config.toml
init_std_o = 0.0561
grad_clip = 0.5
train_tokens = 121600000
Each number is 500 + 40 x the weight over its row's rms, rounded and kept within 0 to 999. Layers, rows and columns count from 0. Numbers have three digits each. The size before them is the row's rms in percent of the matrix's.

# layer 3 attention query, 64x64, rms 0.124, rows 50-63, columns 0-63
097:498491432499454511546451468475481515563488537556531552476491505548443474422527571489553517478475496505555544460576484550478506545468547552475527461469462497584594522490500536503560486515503449
083:524464529471474464554479515543495541509612464523504487526524594484439510536555518524562490582512504444513542553494522467507509551575480477484459513502520500463473596469549507541558456532510527
097:545560499567474438521542473493534517479462509527486449461488508476604477471562430558492492474456598529531517469482477536543569441475474515502493571460464468523459450484529500535466492516504569
088:558491468481437496544529490489497481496587499509472511562465500422492498499514513608502461522526532487482426444457481471528532546426538549526541510412513467558499488492507565505477556555500559
100:486496468562479431435478460482470563491490506543482483450442547526532518458484469469496491431490466519532454533539444537421553465586522526487493511566436488462574519420491503472504445482535526
095:521467514513555473488485488450518544440547435505568496507518503467506474524505509532438509532549541490518467566531481515482503437462427548512549570451508536466516516508487494602518513363497507
094:475506440471576460504498491445511531541463491491517426485454415533525529513460485550489507478399439487455499513531445496454485540497537436476500521502536498392534417468502555472541504491505538
088:454464524559525532537518457421466546587486454437507560523548506538556483513474511454446504499528537559539441471439580500526525498514503491464522559433534495499480509517475500476468506515595448
109:440508488484551508599578542574483550465540446459483443507498530495482511535518489495525544520515538534492544479483495449546426448489489381513498513540494521491534440580468481492513477480561504
091:551529485531470481566571519458518562576445473526513475544505489474467519523498483530510510474487522508493464402460562468488449515520418497483473526472542426539533413540539534523441531537515561
111:536534530510410498489495466443508498535518455440443502512487518519497472615478481518572459488529550528466505470497557489510551482550552513459447517466489510467496492577445532431427483557518442
080:567533553466480397436452500542478513437544542494519539474461507475541487507506445500461540588477518422426502524406486533508520579493457539523486523520550510503451499509469462495472512482475500
094:561460561515535516507493454483419573547452492474535486433547531458439488534496505508480521512472504486559489560555553526411499531478505604451442542457515470512443523558466516514510514508483512
081:521494482572524481546530481541482527438458529493473481462568530448561521450465502430494547449466473521554464467513509549513575433543614563473434501467463481508510507481526461504520498449539512
# layer 3 attention key, 64x64, rms 0.119, rows 50-63, columns 0-63
094:473479433463479487514458575553502464502446564530516424598547510561512472483516512515580507479470430506507517491529479491492461426492509499440440489506564468504485416489459489539526452449472517
091:538484430526502516498498530530536506488456560425426536483473468464545520482485482555500543511463472535474483471432491522625508439544475546500472467449506468552468464514484482425465439476464439
098:512467499418514594549584481456502476539503442435457518556551528471480520558473494477457501506520485458504545520532465528451469495444460467554476532590464523499445446480481515487483467546429496
094:440484520504524551515483571442526479562455531499516528499516485547508488489497542470537512572558458534499499547494429529463476533482486452531525500562504646517537490549511522498452434452518442
095:567448514559497438599479506517561475570508493491535499547506510515544561569441531518501481465500537501447555501494519496486471517504545508465500457455514490603510525491468498518509508631472506
099:485520566514506497521494507523487476526567552409470519516545521515477480568471551504543546520519474471522530401412512508561509504541466456504489495534511518549491522543530584457508419567448457
114:478519497528516591578456523481523476536595531545507555520457538541515502468515501428499453503474560491453495556568544501554492505493587483545529434477448489545533533518459449526507515545458478
104:551505543444480389410504522543488636490531525528499511478542511477468510511549528427524510483480501488508526515445481528500477476483487503469545512533536544550501563462518459517552531446561542
114:482506503483533553508443418417500508512529557486503544512458539467546527473508511533498450467500449470479470507472553498536520502564473640561554501510512495547498600545454506470474473492533502
096:407484528450523572460520498501528565475534430509530426520534451455483492497532481500520494556556491505472560551467460474473475534466486431433528604490503573520469517497478482466466496525528446
103:558448495460497501488508419528483527431504507527531459428494498427494497420497486456494518501472492554550517502493437500519465487461549530479559494450459594522545528432498544530556490442570452
083:515509534518534527515568472452457421487504497457494520464462518532459530530439476546455514520588535479577477536531486476598551435508532536568570493493519523461419475471513522468451524499470486
098:486490495450504462417510554546479470501488530476476415487522502398510482497549520519544492504457497489444546469513529442580533415515509398505532455535522464434494473463560486477489545520484473
085:519516527414503386469523521457517525517530456488505491548518531426583539555467447522531468482480526437422545485554485504480491514473465440578543510537511523491421480468548513507535502478519506
# layer 3 attention value, 64x64, rms 0.202, rows 0-7, columns 0-63
092:477470579494481479534598428441517473487497527534501479539517464504508568494514501516461506479508541488455492504530498552455546463429444481489622459512454476419470531474498497549474451547540540
102:522458511527504474463508481547495573525507500503499476485553442439540438477488513399501543495463455522530508471488550410472493540469528530549524516497518548431509512627440451531531534461510480
096:523450411508579526511521559562535477503491443482496508473516565447442468504463464576571510577519443535505490545505462463438489475472517517551459574539503490479532535457466506486447501530453512
099:486502489510496584511508499466554453513471480474483473528509568492464486516529442550478446584532488541542495479531556539425531497487466521566480616551502468489482535432504512564579469513457494
102:413539536437432498487460485508457439487531462531486476501448520481472454539498583525554434506485585486492560598478475527521478477575527513557509474453505494527515481444489533444494515547522489
102:474429460515524486532417510528528519496520411446506548423465527447488457542517554440452473571460525504469512587457463489514480507541555574460475540511465513490503480576523488504500546484533490
088:485516550542524572505520536468495434515514501475592457549425480500494488501494478604515504462477464473550510539396535563519439506561505473458544509435534462491513436471457524469483530508521497
096:569467450515499514554548450470562447454497535464496480540538425477543501477476414545451488506440514522516416527562521475528506515515466509499557490559527503465430412542518507442516461499483523
# layer 3 attention output (transposed), 64x64, rms 0.147, rows 0-6, columns 0-63
093:512495474540489507466530466449489413486506498569489529583511439548465532520477467478525487568511569537533473527474487420559496488466485486516540493509506528429474542434493530607482537490583511
096:520485477611460558449505495477545486504530484491554427389576540488506506449500467488458538497406522540487536507492495519447556569508500504547505504518546514481478448538455490482565498474473495
104:504526527462526546493520485496495516532502475528412494459480592487501470501535421511460481561557368488495459445539528487531490529452578496566482506456485536501508499587515483507482437507465490
094:388490577441559565539542559503512493485441515468457442567487526486502513540454438503434462497515522481495442484539495476427482520483476502536457508496543528492456500550552523506460421476479492
109:455503503465452418508457507576519530453589487520446535463492500532507509482508532512540453526537557492482564556510495434549513551541527462516446385543474500477523555472513515471499503581509503
111:470501552593473569515423581444533515511540502479530545491475536458539453471500526454548443490486492485489501500518457541506597514469535570529494429546448473532530543482475470428538510495523503
085:447505470422480473516516537569570553436509504567502538509479461456555466476499534537492518514502471465525518530457479475514467559415512465462521539515428510425577492471559480515503483520548579